config.toml
d_model = 128
n_kv_head = 2
d_mlp = 768
norm = "rmsnorm"
norm_place = "pre"
positions = "rope"
rope_fraction = 0.5
attn_scale = 0.13
bias = "none"
init_std_o = 0.0561
beta1 = 0.95
lr_head = 0.00487
doc_mask = true
Each number is 128 + 24 x the weight over its row's rms, rounded and kept within 0 to 255. Layers, rows and columns count from 0. Numbers have three digits each. The size before them is the row's rms in percent of the matrix's.

# layer 6 MLP down (transposed), 768x128, rms 0.0648, rows 253-307, columns 0-127
087:123133117170131107172161120158130132105098100110124121132169149107132112151161129183113084111141104114128149154118150151154102119118160161094108149135124135129139145078102134112137174107103115165073123142088121069103142115123101094136143141129131097180116087149132118121152145100117131139156138149110150103142104084174157124150128121098123151159146121143171153146135133151093151140139
129:086098149164086125118111131141103119136085142135091131140114155107148124171121126076131153149116135114146143110115109118104088111155160120144143161134152148119146156092142163104137111126154135110080119132115128086122148115124084136089157103113129124116140106126142116064125086093120130104146188111105099126092143140118130082099137114166117123114131156115089092109092151112121152087152
090:120133161143100148150168131136167126149138124077151112129117158128130145088087143099150125153119167113101136146136088138140116188126103103144148093136125101116108113135100083138145138124133158160143119173136163140152173121145128141125076133110132115125140124128108177135117119145120134093093137113117123155144101102142141122145129158140114075122136118154144092115217152109149139164095
089:137119123112104137082161106189152160154117155149112101140167130100146145142162112141162145076097128131136136088107090132122155172118102125078135099120143154079102090107129137088136096129138128132129135148124133153137160132131130177132183120136118118146128138126142158171107118119144096094108109107134134082113094141104111150125148152159166134118154121154108127138118148173155151133090
102:136150151129055145113172171109098101125083126085138148135155134146115137128140164135155142095144122123141102161140150108157129150116104084132141139120121092148095103164153116166116114152145114131111138144147126131142128108139154121157113119092144095138135170149110152088135139126158119081113128146108121162118148140093139156126157123160134135144109130135092088175193140097143141083095
089:125155115083171167127117122148126126140137154130154131131109105158113173157121154154086119103177128107115124159161075168155162140107125143117103139131120112149134102140129107165144135224132142175140145160130145164131142101114158142118123132177127128124125140091154105143100163148139107105141105119155110138136123136123124149124103101136150085152163145087135131124147129115160134097161
130:141146133118104127129134156129159139171188137173167106089146160150153132178116100147143128132151104102151123104125128103156167105145164120119160146133111070090115140118104123105175154083112105097090119091151111117150123152152102124097097157160161146097130130103113134116138133113116145103105136048153138124116125125134109153100158154144141145093109107144128126143125140140131145129146
108:082122121156156136130089123089097124144137122149171133110148165126129141143147118153122107113140157123166094136125053121136143123147161157099179120167104110113138154108145137076142146131136153140154133110123114141172149078128105107081115092097112114113079090148142146110141111112113088113167114116169083127124090129140121147157134118120134150117140122085163103115130118151139122140151
090:147112143122103109121181141123077164113139127106136106145161120137138179166156132148125092121128148108108140116151105148142170129139143112149129165109139096147177120128127133174143134100127101131086149193125130112130128127156120111130148109101140145112063091115096125111131115128165139116115124139147101146075138129115123149145132140144131091109106119167113113127172189177146162095114
110:127141148122097119130123115161143129115123131164124114112161165093123140139091096172106137144142134142091131102187107054091076137119130132073084137072123113148131098142133109130114103108122135122145089101147147111103139143128130114168147117157108129138147134108110110144089125110094167137090130142108168105086081121123131145113171160101105127132161129143134153163122110129104120136116
094:119118147130149106109137136103099113089154123116113124155088102141121114134096134127147111090099160146125123136097163118131167108159141133112108087108114146114159106114148158156125132128164171110115125129141104136134136140108137110083132148133112130082191136138091095169168129165105138161118122156133141153164119154117117126108194157127124104181155081131106124112112181173153140132126
083:141163038143128148111170124085094142124084139123151129105148132117107154134159138085126107122139098134156134145082133121090112148126148119071147128125143124108139099137125097127153097126158145154164115109154123138099119145145136146174142109135155136125155130130145136156144070113120131082117153147129081078122159152168138141084139119136106127101137116108119156145135096131149139131095
098:127081134090106126176123148098137128111119089138127161138083122119122146107146127155166136111136114094119101157191143106142130167113142132119139126110153110121146092138098100158133066122146106155126108127137067115181131111128154129116130115166091125112110081167153146152109146133082107112125128113153133164085153127115118124136130139105154110137123169137097133145179135127101132130168
095:137120139084122105151178118131121171126102089103127108148167140164116136114145120124138144098161151113075133139148141119138123151105114119127137154121154104047111145097155111141132119107117135126145116127142156139146068179126143114110139153149101172123146123137122120129140110116119129094132148116159103157104149124102171100099143154113138078122133104155104099117158147103151202107119
091:116139144149154075127153117098090140139132132118121117119125094128108097092082140104124134087146076074117133125154182136162145165111118144146137125109119085080156128136139101150110120148111114159119163102144148123110119141132095113170113092122158136152139166148090107107130144129142091115134136105153124123115157127154136127123119115148121136152110123083153185121142151116075155150182
090:146118092162144159152178132107133117092129122125113188169100101162127140099107130109129119156134187177097080165167111111139112123117115110103129147131122191170101115139153121144157100101124102094152130171142124117120136149117158110161128126144139099155090134153151131158115145131117121093107123132132087168131120109132150146124115131157122139152122131130096156158154107091148132088137
106:105136129108109142133117149145132107115116096133135123164094152116122112094140154133128163143112117139085111135120118101122154119149138120119144152141148124107145143150157172164131157106110157147145142122146087178135117149147143151145120108130134121133093156122123143103071118116156114164145129168146095109088148061151120130118063156130141106085130115123140094139118089197143122161067
081:098131129113154123144112141136170121117098165115113174164149144147125080129095127093121119121126094137149151119099118128117157110093124133145115166088143133132120061126119126124147122130101149168128124085121099099124117088125101129127149137130141071098146137172147155132155103182095149135111126128134138152155163127162140128142124169133131146180116122178145102149166117138168107177140
123:111122098137118093138104137107104125134141120125138118084091115124106129127138103136099124092073170098131161113096135124150164132159106144125106136176113084189126081115110134105174162103157156132153130138072091126146123173106121096143148121129110142154166118106138137140136100128135121160139144089161108137098124112119149127133102153121104160082139146074140153110139104145126160117105
100:133119159144137129127073158124128129130126126122114089130136172163135125118113095159142150132133127086131109125143117104161135121117178113137129106137091109143123127117149142102155170122169121132159158127122070155120136164141121096134142129139132135157101117125117084093135115147140089169131150163112189146198171165145100153081120120140109142100079149120132104083144126133112123107152
100:127083143142135112146174150112071153193120086105110135127152138108139093129119113116139133092122094128117098122132131126128126166125133113106131111086140151145126148128148081141117126158147143159146123093146119116103171113162133171109121108139128179111127114165122157159099158113127117069128111166151136121119153125165135110175140111122114089117129145133117124081135075163176122152124
132:072125134098139120110184130156125124154152133120125133121104118105165098177117129121129164165166125083118114169087131100123132124138142177098140129105147132152111137134146135124185132140108109091112112089125125119127131148150118152088131128109117131121099159119115186099148107094115115155079128106141129136161144148118128145129135097159163182096127148117151160151076121145103109159146
097:132127098112115171103084130110111088175095110141123133124108143140115134135108130109181071109137116115118148107147102126158116135148143141135076120164130129130113127147131089159107129131109103129098112162130164152142159132150158146138090069133145085105134130105179115082106143168092135136126111064149143159153152094090138133145125112123127115144106142132131084113115096153113107155118
103:150141125134163107131148054119179148083138126128143119126140160115166120145135126152088111131095116104123114114180112134134106097103123124131106146154117172171141112150106117138088164102115106121147142109150108154107099098147169162128135122132128106133111164152189136137122117144092152115182127175139099148095095138155138147105128105124122122133135122136122124102128101094114186161127
090:129141142117107151129156150100133134105082154133101137147191147152129118116125130114130124164110143146115148113126129146136145126152159109142128119133106155084074118160099136176108171124146119128140112120151141093126139140138161157157127128110127139161110102131080127126149082149156110087154176136090155172148104114113153171106120091144085130130103147179134120132160155149120187131152
102:110174121143097073129148132143134167172131147137117147149116131117130123112118112102123119126146111162132123146133113155124120111100093107161167093130081135104169136151123148099145146097120163096122118115116096138144109082049117085135147137135140095130177129120159121142156132140108135096097154108157136121157089095130133129133127114130149142076164150140148164114097142167107096161119
103:167131129107125103141111151130124170139099114163114122081160138115110093137121125094127102144153126169121099124108119099146130134133119114144127129118113140118144127116125111151099153100126162120131099121125107087118110137123180112085170117181105162098197110186118158134199127104149082137149118135161146138137101121113163086093100135102141145145151144141131092152134135141106153139151
108:104132078111102135118146107155167136124111167176129111100120127116110089095129125147137140130134073135110129156159113104093139140109116142161159137148105177146096087107093111101153131073126126145142142100156134112108131121128135163108162148139145161119069141096118109149080119139176136158138124147151136100130103146135103096146154103162117129118142111132128111139112136105163059137117
088:122139093135156105127079144155157121149159180131118090160097107107119118104106154127141151139140141114139147120138150123133110173096083150162136112139134091130155180158098113127133100134140145124116116148148167148090106146162097111151160111116145129115113142113138111137146133100114136107129123068163149133100137134099124171096154176103158080118139148125130183093164134112122107088132
124:145119117134116110189160128154111113128147105127149104141082129107154116150102163162115115117139139096112088111102174138136166159116111137144131127141137126169182133129137131156114117140121136100112087134097058133145122117141133108115144091127137183145136136138161123112168144105126105115159114101172104105135149120123111134102098182141072135086093132101101121128124152126155146116173
081:168108114140131129145131164076129138139074127111115132164143167157111133106126138139126127130130159096164152128132139136097136178170116120128157090102135073107127121166129146122148128139146118130129110148103113105135103061129127122137131135081104129126082133134076153098113140111130140107126084133125137177117137097096154199129135132166111136130105155142086129104142114091148145151104
119:144126158160126151101091140124135160126100130117086150113093133121135120152150119169139156112094136117161099116150137103111150129175105151082155099109155125131148137141163172106120115141098116130172153112106157139126163121144158150146145111112152106139141101109114135119108127097154134136122095107151106130166075140159082092070133149102112162096117145109135104117077115092109087130136
093:151141068134126137127112127145136146100197177104133125118133150116149105083144127114093131093092136139136112130083152128163101163190139128144098106145115106084118157088088169128108143156142097141142125151095125118138128092122106095073117128124101126132110151136143091168147135113182162133091138125087122121147103125137158119132102145129139136117122113140093137149131150140153102117139
096:103096141120113116093154134085098136167119139128169075149113125163139086143144125169118084141165127115125139195122129121140108127093130096150121163107141145104130115156140150126152138146165148141115093152165128137112107124141119112090119111104123150129115088144149143135099086108104131147142131098140149095153133091135144153175113120093049120123143116120133147181125126112128121135166
100:104099129064150076130150145133118138121133129147179097111105092144110117110137119163121176096156130094114121155166148104090131148125141134139150162083150104193121134143158131123142121135117163112132124157143138096131124148142096136131117089078160145131058121143183135120104133140106129155104145131150090158161118129103122146142131142135135123145150156122083145163132105135124120128102
086:093156116133157078174128140116153140117139118154105097137166103169110149149163111091143093148134160156099142163120123160130110104134144119144104148102143140117140146161105157119154128096105097101159132148086129101116117123077145096118110085148152122123147099134069148155122116134119134171106118113125155152152115112151110168092121101112131126132155146160094134134134187130101126173134
083:141160123126098117113130134104129155089144159103150149116162129187163138136126168110187095135159132160113148193122129115127161136098096135140177123146111146149111114171113085128103146104132113127135121156115127143102135078141109155162144129114111143120120107112098122158161127134130129052146139159126125140159133126104136157155096138159140094124149107134144134136194133103143152135124
090:129116153151127120128126129136140139152103165124124133128138134112114065173093117130148134078159119129127169125131153116131129140129101098099112078144075189137125148110140164132159119110174155142128116141161150106096086136127148127113074116159138120104107145149148143141127108136152115110120106116140094103148099146130200146153130179163082101145120107129102137125109092133129105158146
086:133141078131129133088154170123133057133131103125110114113137089128116137158114132094152135096161130164142138096116129110089185118114133108152133109101130144136142101133117067131117154064146169138103112115162108146152147164161110117101156116152134113130131140134089131128114128097130131135136093112131080118129148098132113079136124102092143081122112127172145137155126144132174145132102
104:107127111113148168133145115139145104128135087135160100142159119131132122142174088091088141128150110145144167131150130151164123098155157118068129116127113145146113123152118137120086132129106161121076128103163147119102109141152155152102168157085116157113117133120105159135161143177134132148070119094153115147151172109103131107093090155101093114147114111150110156149142127117149112163143
094:109122121140147126162126101162123174193123107123087104082146086144128131102125139104132139090101136105112138104124154137163124104126134119082134106150152143130130175092116154147115151133113135169145080150061074146154089121128132145155109151135153126089108093161130129142107140155120130101141138129136149099138112111116105150107100140110171162106141105107113155159137147142168098123137
090:107114134111152140142104123114153105118136104103131147144080092159124147128127109123108122122131163130152166101113121140103165125130124130110138131114145107134126105099106140109176098117100116102107119103098170128114109110131087126103123111113123088183090148122087176107079145128153118201097128111079155097104162113110126133070154091129161124138122152159113105117101141107145151101118
112:123124106185145134160139119101118105114116151098114119110154145139113158112131056150119122134119141151147133123114148109106126175141114078095163083093141097084103101080140139101113121158102133122103092135079087142126124099112136079100164114141165146099149130130106165140127128153166116085121137113157124130147113152128123092139089111133166115107133139100150115142128122165158116120142
088:155168143109122101099184156123099112088096094125100134081131136120088147150145132145114123120091109090148142184158097150112139137113134118152109137149133114096132104085122122137146126126167152106107101137128136102130149120105138135106155148076112084137125155146142164106124140158109110100062105133140095118109114111128121095132097143101135129087143112155146166090124083101158122139114
092:134152109121093154116097063138179159148106142100119129109097112113140122147147135126101152136133151133118154152096087145142161114124117115154146160118143137123164174111108148155146151148145151107099095137130136145154107148124144094084122149177132094111108108126147140115195085121144197164128142150145116164124149149135140157127091130158110141134122098144099121125111119095129111156160
094:149145158192131114134133126143095128124138146112142117116129095120085107132124118123095109131147175132164135136079158144144090150081128111106119125137168099135125141104146107098109175125165116134110119136114124197132108164104138117121155118138095122160125102114131156164125126118091126101182125160162102144137118144086159134158139098085151143140099144115122089123119063107149134123121
093:120121135136110162127109085126150137177119146126127168109148143113093142158142144111142159135127138135130147097142124135131132162111135108148097115173085172123152141107136159092161112130134141145154160148174124126112144153143127086111142116132073174150142147170137135146079110131119115091198141121088114116129123136142128120089153171111136161117122187114121101152107123165146095142103
084:099104131141117169129141164134090123133113152097134144148127121116090117131136134151117091115086128136114162147148124107155133110132190133127068149136119140121125116115157173167094159147148114147155119155109113108150141075186143149124110110147138102149103160137142101139138079153113120117157132163067110121143140180102162148148091104127102127109150150107150145159154147124144119159115
090:153132182127127090128163163136113127106112165132089077146134126141153150115082105110139117154149145136121123129141090099078138111146177150115116157138088117114093138147142111109099122153107122166166100142083143122098133130160115105135101114144101127165103168109092077122148119133115109083125129141142141160073147111103144149130129083108137131157135119117166159125149116128167152145137
089:122125139185159138078145147128114115153119175103107153153114132145160154151106114099118146124139142131168131167117140092143089157173136124160133076102117148165127101079122124098130145093097122130115124140165108110119135120154173160142160121129112154138102120111148088125141112092123074187130118107120113134093159132110145143140123085134160115102101127139119130140160096092105147114127
148:115169124131164138118128116147131161128130144142129148066070162149181135154150125096115127130134148067135103103100115150121112150145127166144150133123139129143118111114128092127128131130140127129119116110121118145144141102109098080081113129178103124131164120094133151080129120148128114154113131094105172096153136100089106104145112152128141175107108141087112152096093148095095138112178
108:129128129139173152125077120111138121141110113120173146141124081126126133147128115143101130166119102104123137114103191129121070093132141129169171138111135118190107148135134109090169126153111119107134138089080109100124127133135094128130104120159154130115086139165107177134152157072134111140136162139121118113159123097136118111122144137128150127121048143102144127101132118154116115146120
093:149132087107151155134118122084105134083139134116179129095079153104151156128147110086127131087090136103122086099135118091135132164121138142106127092120136147124126101141111134131169085136125132128167133158139101128122147097074113180092114157124127091108117133143136165145066121132127107108131104130130126121140080159149094178111116140132136116127151189129111134097147132114125113135118
090:113111099082100149135101138106109136136151119117123153071104152161114121167141160138172125089111105152141156154152121107135086152157080092134100134135122145134108116152140137139105113141170108133139144124097122152102113103105175123137094135112102100162173095099168118132114145154120102143141144122066126171093129152134110129161159152175120155147141101144152145154129125132121088134130
085:111130161166149100106129160108116116118102138132094161122136112157130109165113127125141138140126113174143132124115150112127121126202097129108096162130119124100123085155151172183147130128098139113118096082162115157137101130078157161119103179113128142135128117103118145160123124130153174127113112089089121167119094112173085111120148111113141097156113107161129111143126100128126104104145
# layer 6 MLP up, 768x128, rms 0.0647, rows 254-307, columns 0-127
104:090096135145141126195138145170142148093087098125108143125125150089117142153104129140132155113175144096136140127140125091104159141131127141145143133127153169107162154134140135105132112100165116120112086130138105119108116112129088172115126061117147166151135113099108097159131093120158129136124154144152094165122140128142138098119111135150153166107118128148120114112111099134073153093182
103:099095127128096100115114144113115124077179110118096091121090110145138095107125138160130100098093114089107118151107109147089102094149162057149128152133141154112117128147107146092132084122097097116151159133127108094119094120156139095124144134141107142110139131131104118129119136118144123144131110137099125167078137173139122123119149162136142156085134130155168175104134098114132173122149
101:106086147101125077122124119123133105138086102164130135139136154095147113123076099147092158153139107122176100098136150110108152140122102150093137124138127147103117156110113115159120136153118155136118094113152126092104128148156089093089116122108131142131102081097141123112113159100097153125118114083170115115121092095140144165161086109108136166152112121160132123131129094119181129107091
112:149110126126049109138139177121109132147110132129135108136132130140117122139125128115117107129128147116148155138096089093119124116096113092099157147084138110138111133162126092167140098142140139140079134119122154099152131106089104139138124110091145141137110138115102093131168164125156177113137156128099122112130127118086099132170098193109147105095130131137164145133112094095099172142181
094:113100101116087126152137157138164153145155115148140118130133140105165110170084126146157125144092157163099142109114103146080119126150115120106148111107141130124144076082140139109112054096150107076105164114067105168151112093152138127121124132150088160122126113141095118111140106085120115122129128152110133132156098137146130113115142121123150160139128124124098097106132085167137133145114
104:109168133091146085138169116140148108160091129153128098109126172131088138144132113136147141113163138121091110149148117099136122117137077136089172115134115130093120142147133125074130142079144134103133132131146096129167092099142124101107162127136168092127129149150076092136102092143116131131132107110139107126109142155140080143111154135069149094118131084102155155134121114122106114096149
107:113124156114157088147139085129127130170146108133133133140151131165139109139118137150087143064101093121189131095145116110154151123143161111113118139135157091150167156168134145098183147095117118111141116125174136164137142120104122085151120116131129153152076127095140096154147137103104137123105152129109162148115148155114116110079117133101112162108152132115171133118114115141135104173139
095:089082136150117132164067093137109132122141142127093179179103138126124152148116119126107146133152134115157123126151159154117114086140120131100143101127109100155137186110126114123147148134139118115167141111105158079102170120104127134141114114113124161081157139159139106140123124136109144189134162114121131168102136167123175158131120103109141146144110130129111138076087127129101115139170
113:171144135157154144135085136137096156168149121122156092161097129118138075095146114138103113120139093118143101151127093113119114147163094119157183131156170162124108137104164146153131088125114144157139130134120081169149167107160131123188096148142144181151115118149121141123096130106098128085151123149151132097111124158157111105138119136103109121116110122133161109145112101149139108134148
104:141158125151126149097133151142148100188137133147111101179126144132123120121146139136097152140113164105119135153117155105128092183100133135129149142174109115158106093133098140138103118146142123119151111105102109135139107130103134115106109163121191146101121201112130122159114117114151136097111151108119127160166130192156145113162112132160146108113128133163134156127100129116124147085185
089:129116120167124121141137156104119101141131126147093127170080134139123123125125111176186141095093135101096116113162109109113159177111161139112144129108121158186111113102126163118135108152138129110122102148089137120151150090141106075126114158155118124111122166134116151085166125153110113116125119147134124103134138118139121128143104089084127124115123104186124173086135153170111122085151
096:089158127157114116110117155106124129150116109120142080120160127137143146154133102120108151076137127155113139094087120125117135082162094107109130121118155123128143130128163144133136123160137153078151125146135177129115116127146188132168148074140117078153120164150100141119096116124134135143146110141127159119148065123106103128137112098123110178112116068153115124131098117165135134177107
099:091110108156140135137143134075134112123164114126126171163100112085122140176106106100134096157159123160123142122173094177176118130135147113092112110101135135118123122119096193089123163171125132116157106109148105143119126111099089150111137120128106183125146112129162110119110115128160066143102143138124180144127136136142108156142108141111148148136127112108144123091125105136145091131130
096:076153142157159130131155135137149155137111085155109151182109164124126101120105157138099157163150086140113152112110137142147107097116141141127176127103091160120106147127043089114149115117135176079129143119124107145109131140112122145120111160121145136107168113121135131144127129127080151118112127113112151126092099128140113089154125148108139122139085149164159130115104125149126135166085
090:114151197107086146086098127151121153125149145152137073073158118113107099173090129147124097094106094119124163111128109153132121121122129128151121103118155070100166111088129129131123106138126142156120167096105141139150130096139108121118130114108089116118093156116097095141126105144148121134144084133135161103122143126107120093114129163100173117124148127150143120084134124159100115155098
108:147134105137149096137090108177124098137121137137157176132124127155114115139092122120133175125111123110123109168099118126150084145132092120148138204157097119092145123122179137148168130157111105122144122148109101141144106131146057083134122084152102149136135100145111123135144116144155149140151131060119123093120118133072141117098137125109122162142106150109103116118119125139105122132098
088:144149150139129106125125126115119179119134104136123108101159102102120138147137137134106111116087124103114094146105058121135109143152135140130144126136090103110119129112125118110093100115111120155142122156120126137143125152123166137113125076092132205134154140133134073115085143076144152119165141142168109139147074109083157118146111155141110131105099083127145107141104132091150174094133
105:080167111167126121121076172088144114114130121135126135090087123145119068139139118113105133127082135118117077102118150137178102160173120127122139121141096171174132112153130166133125124141150147126137118116088085132153155129141146146122138151140188124143145096133157127140125098141113120161128152091143106171161110134144145097131141153085133113121127140114138135121119127090135159116081
102:119138120139165138114157121116127094113102159138147131123120115113091165117145114158121119113148095125108172148120125127159121120134115179108070102107050150099121114116183135155126113054129117106143109117119150105151087124139119106196125112099096151135136133124109124178151125088138122144086093133135149119069152137130099109120132132100141159138134135143117130150118122155152136114136
099:148125140119129136100134156136114148088119159183191077131141122183114104109173118100134147141080119091106137113134148084145118071134145143121136156104131138116096103107135153176145123103092119138141131162125158081104149114097097097132148116151133117152122137135103143133150109160140143158162125094097099143137179108113141142134140136092125168151104151145144110123096132139117125106143
113:076115147102133131134154148130144115150090126162114149108126097135122165162132127105132108127165137097091126155141120092143130134114141127086135163121120137123139119151123133110102112149107122142122107120095118100147122148140141142094086123115130096150100179118121127091116133118071100177078113152119119166111183186136118102091173123131132165101113110111136168116110095123093084146156
098:145072119137126143124116113112153151115127058177155134163108122180156105130134139105119133138128149123128137093103145106144106111110149132099156162125106120095118119158131120189143119077116162137147145127154107116113131108145128164104172143115109143136162149099101140113103104115066151121119134144138125112109128086114146151116103127107133166097119057148123135104105131170125104094129
098:118136146128124165160132159157071128161129135122115121123130093135104116113126163125106136086113145133120138150114133138128167120109120130158106114149119088144148128076152139123193124165146160154133090132133166118145176127113148121139121093122136118138149122138104101125175125150206123109109138084079152126116137106132120135117135159106166134123080096095118138101117155177123102088126
100:122109145119150132137124115122134141146149112109163193123119122148106104123108155145143182104105143144123130110110116118143123140145158142148132120106094143079112136171095143147138130157116144089121115155125145077127153112139123125166135120151122150138119081153077153125175135106160111124117158125187147159123133120155129101115122152128119093107101143067086135157102125149126191075133
111:125126128123135116120112146148123129122102112116122106091144158110123133120093121176149144164139113103143135167095115138127100094091124142162139106123100129124085151103095194137120103105149115097085108127125147140086107120152158123091087142105119137105150128118108113125107186168122115145158097106160081136154136110051099146134086130081136154174118115137135158111118140134114116120136
098:129163108079101147114136149136140143144139145126145122176113141134138155129131121160138158095086175104122142124143167145080125125116098123120106145138159104131127100131176120111136122159136092113146120116149188164140146129130091146162098127091093076159105161089148102141108119138139180120099120110119122123112136113134108127139124092097061121098103107121142153155107106161118093130148
111:176111153162105142125124111135080142121159155135176109166125155099081139156148090153120126133183107120141095108120144117125146097127114144114100142168114145163119146085145111127132114130111141145164144137072105137143103149127124125193092144128135126146114167098132136126072107102167124140098175106139127158147104130135096113141100126102130141142127134146108130127109127076162152114158
094:111129114105112146142097114095154168140120134117143106158156113141166138161150124134102140119102146110110090164122091152092135126165109142106098109154144148132119123097092132128100159098121113122154091073148096137172153106064109087195155157147150138158150139160116138088178121095102117137149139118126099132116180133138139095132130129103119139107148106121119140097124126147109144116138
108:146118145117122101114101120124116125175117104113144111168125141107104102101127136138136106104106133103090106104127194093107149184134115139152138148131118077117171161121146160178120104162134150106115107139103112122173098183140173102121117175164152117111110139142117105153121101110102129139124156132115117110140147106086119144122086158098140136108126174134096143156130102137104121160140
086:093144157120129120093143107168094134109160141134130128118109079097134124147134131108141124127142108149100125120090110111150129052096159132110107156121117166141150110078144099121118123121112142135109146122148137123135159185134119128122126121149139119161174128109187095145142131143152133143125152128144120088164129161129105066122124127094123112109148116109194129125115141165100115073164
111:139109147099102141110125086098143115181102132155118112136116164126162123151133138168101166090119137174126104109140124129124146116174133119134145145145158145092173174135137129151155066093112140096183125122115077154142118143135148165131095077127151155105097113095170144127156143104116108139152114127127149118123109137120129148085122160126168122131143081115109124101103096124118129134115
095:133154132148150125086132123080129135117130092126090103169117114034120128156124127132170132146141062138100121136128099120114108161156096174176148137153131135157139128132128116110149182150121174128113151115117128076146149150107152088155116142116162140154111118154092126133136146161111127139150129136156140120116111160105108094150171119156146126099103136110114150128112131152130113115139
099:119112092142165153171140108119107107153137113172118137148122141113138165066172150155121123109109150135093135073128152121162117124126109196103129133086175135116128123149109135147096103120104128157083125123110131135121127114144144119129154153093138105109120111146157122087123128152188105167159109138161120122089127084118096100108133147137164119107139118139115082110103129107137155106109
103:110141109158162152133100081128123057142162112148130128103151161157183116168151123146126129112153126147073141133126115129091111109121098161082093127130110134115125129167141175090115128104137104158150113122135172123151154127106079123147182103148162151137101164143146149143120145138126111141125120110164153150147121112100125184126139118128162160121135161127139129125110128111111113119166
087:170141151087070167116152104128157124150109159123138137119133151102141136133080103150135155106138121135121134134129146124139089157121122153183144154149133112136107125114151106129110136106133133156126106140158115164127144189129105168172181176126111153125085143152180135160139112147117104098140135115146148160103106133131143101119118162148105141120084144097129144076102114095130167125117
108:130134149145098161169103140083179156145104150129155124136165120179101137124122132141147103136123132145150128165160138078097160192138132148162173111123096104137157129147098129114127164122152144110145115136142124154169140080179113102124109136114097155134118124110100154095165153133079121117129127145149127152127110089134133167138093157162101145130109123127098135119132114103092119119102
094:107166107077106136134121109130135156105145143145152121136182100119120147141159123109118115136107166121102081107145108145088075104133121104115134154122093091102118069159119144147129139125127151122147159133140125168199157094142082149118121148135117101115119152118148164177136141134072134142129113111139146134145120146130111143104114074104118134077117105112125159133107142126152142091122
084:133140147137149114141107140134122170152125129154119086108130135153104127112133122186093122121091127122106137140126123137130082167113149147145091107139102110125117156120128154154131078171144088137093129160116124118119085091119117140135100098115125164144132128147155085141127116102117152113126187133110143142112106131174123166137144113168117132096184130089067129117118118121071088164123
108:120083137112131094173124090157136078134147120156129136098121148145125154139141120177107126105118151174169169126132135157070128109133097093096146116119162150098118122137147161160149097122150106087106107131133146124136120133165126163120111162152146159121128134119109127103103143126216127144148165134111107126148142124144115148107141181142112166144102135148163123150102128119127127108163
095:121109123145082109086135161163168113094108133156117115154122165087135117170122122115138100161121145183133074159134124148128119112103118126201147139115127122137131105152115148118127129146148115100146123131147174119157164135124120108123169138135124139142126116142156136119153115104082148124097083113117137138117168111117143079131155129111125127119089141138126145093115135089063167104083
097:135112159120115133113110166169153161097104142136055093128162106105100122155126119131111125137148100133095106100123126138131089140134174130124147103145139172119098154172127124141115120081146136133089143116135091083130152107112150115120120160098090124058152134154170092161106092141119102113134138113167110123118102136158117125192117153134107147140126119122119092101123112139120122134129
106:119158159153116126156085145153109119175141161143145122127109157147142163101108105161098119077154127078140130105112153132139117127127084139073157165085120148139094144140101158138123115167121123126139102137146143144145131122175142132096150125135128137109125101169119127134064147125125128133106110143137131137119136119164111113143054130097110104156126107102133145117100092140188101154124
092:133078102162110140124152124127113135141124104147134144140133146120155111120128074145124125148129136140085068152163154106123177085157103123143117132130150142151128113151136158134113155085112139131163108096112099135124140126152089098159104105158107161119145124077139128135080172108160082122156176091101138107149118106133143156151148110088145153158089110137140085140132141129096139137118
098:125121118162128111116136141163152104142154087122110103070148108115128148157141145141123155127134150133148097146099136120131149095108118095112094129138173141180115137103082166139149086119130112133149070091097098135118137123167101124137143128077131149157115158138089150121149137115135073169117154125150143178095116134130154176121149149099078149118105119103134121115110139136129146102107
098:119137100115143147146151159190148125068123147160099123163137136144114143151130120143143143122113109128132116087090137106092168104115129101122110122131110132107121128131175158132175128167083157108149115104148143096120157101126133117188106151088165120104143119096162129109114145147165109197148137118111118111125145098155127117123114147145113129131130105108166169100136167148134104096112
088:129176112101110104139140153109128139089150194154145106102113145116144113126125127158114147090100181093107138139131122141143127138111156123092138129084170081153108111117120148147131156140155095114146094115079150157154116151111108163147067137149143083133123130095131161121175146124124136118113134110152115137101148104105124159151084104148147099131096085139143133122131122135149116120175
090:136149147082112128117143132134113109155096127161116140110117130109134103093156119084122189131100134175160167117109158170135130130085114149126126123131152113078165153118142106091170124133116103157135109116150159116113116136089122139171127118088129132138143115152128116125094110129115135144131112079151113131079153076114064146147120136133146108108124087161125085129124128088122153127166
098:128119100150145164103125129080151116163135139128165136120118148097143150138116157137064149141114101122106133104115119132149117137123107125111161078072119171111145134115097130111145153131144132140137096123170152126168140100125161096143143122099111108154110101143109114070098144144123090140151155118092144112141108135146140121205089174148159139139139153122126094106133127105140113177131
096:128112136110105057159131131118125159125143110140121091157084131110124151130067116142161115121108131155078138091142110162129203136114139111094125125153158095101128165113158095104115101139166097108118102143119113086133111143119148102132135094088143135122104140152123128104100116165123158107170150106128113128137087115136097134126092150120159143128126100142116155110130150162122081134140
096:134164092143159166157128134138149167118141135137100127116127134157114121137169122136121112101107160118157111104127114152125121142151130145079130129142150146189104140172117145124182110137103130184118108121156107134127158105136106104108135158123092127116190112089095105080180127141119136173082149085131139119148133106098122101170129126099135148121111125127114096092123130083117135124157
110:114145095132108128097076161113155149131105143149110122129120145115123088196103119142152160100114127161138145155142107107106150090158072151137138145090166125130117157156138115136149164092139085117125135156099125142141111106135115105122128098142160111139114132158145162179151167132125086144126126132122130134114117134182121118154128118131093108130133182117112127117084110122176102123184
095:097089154135142068091156141169124128148128120149092138148149101109112123131094126110130156144162115120136183120111118194172164117136128129147122107099131095123153127103156132091131146170141168121110159121104123111126060123159139104139104099148110129141096121143082116138177115152128133150092123147133138116150128128143132118061157129137152138135106114134137094103084140107102140129138
095:148143149155110150107148117125132148116140106128176052164105120106117115107155122128134144110095155063108120130149157119114141088117134146117167143100125114118151161147091125083178145127138090145122153103113093154111153125115121099141092105134124112093125148120098109102142172126114122117129126162136118074131145122151138134108137138092098138136118183099144104122116110150139187145090
088:178120163102123120141123113143173164136158123143109102143140132135162153087133128142092159112126180136121136161166117128178148126096128143177143094108140159146079137109144138108142089113166126088092157121106133103100171133152134124094126083134112131120148142143105092148137181132119118108147136138170144088156145127090152134130114129161143150091138115124127111072112145118150146129115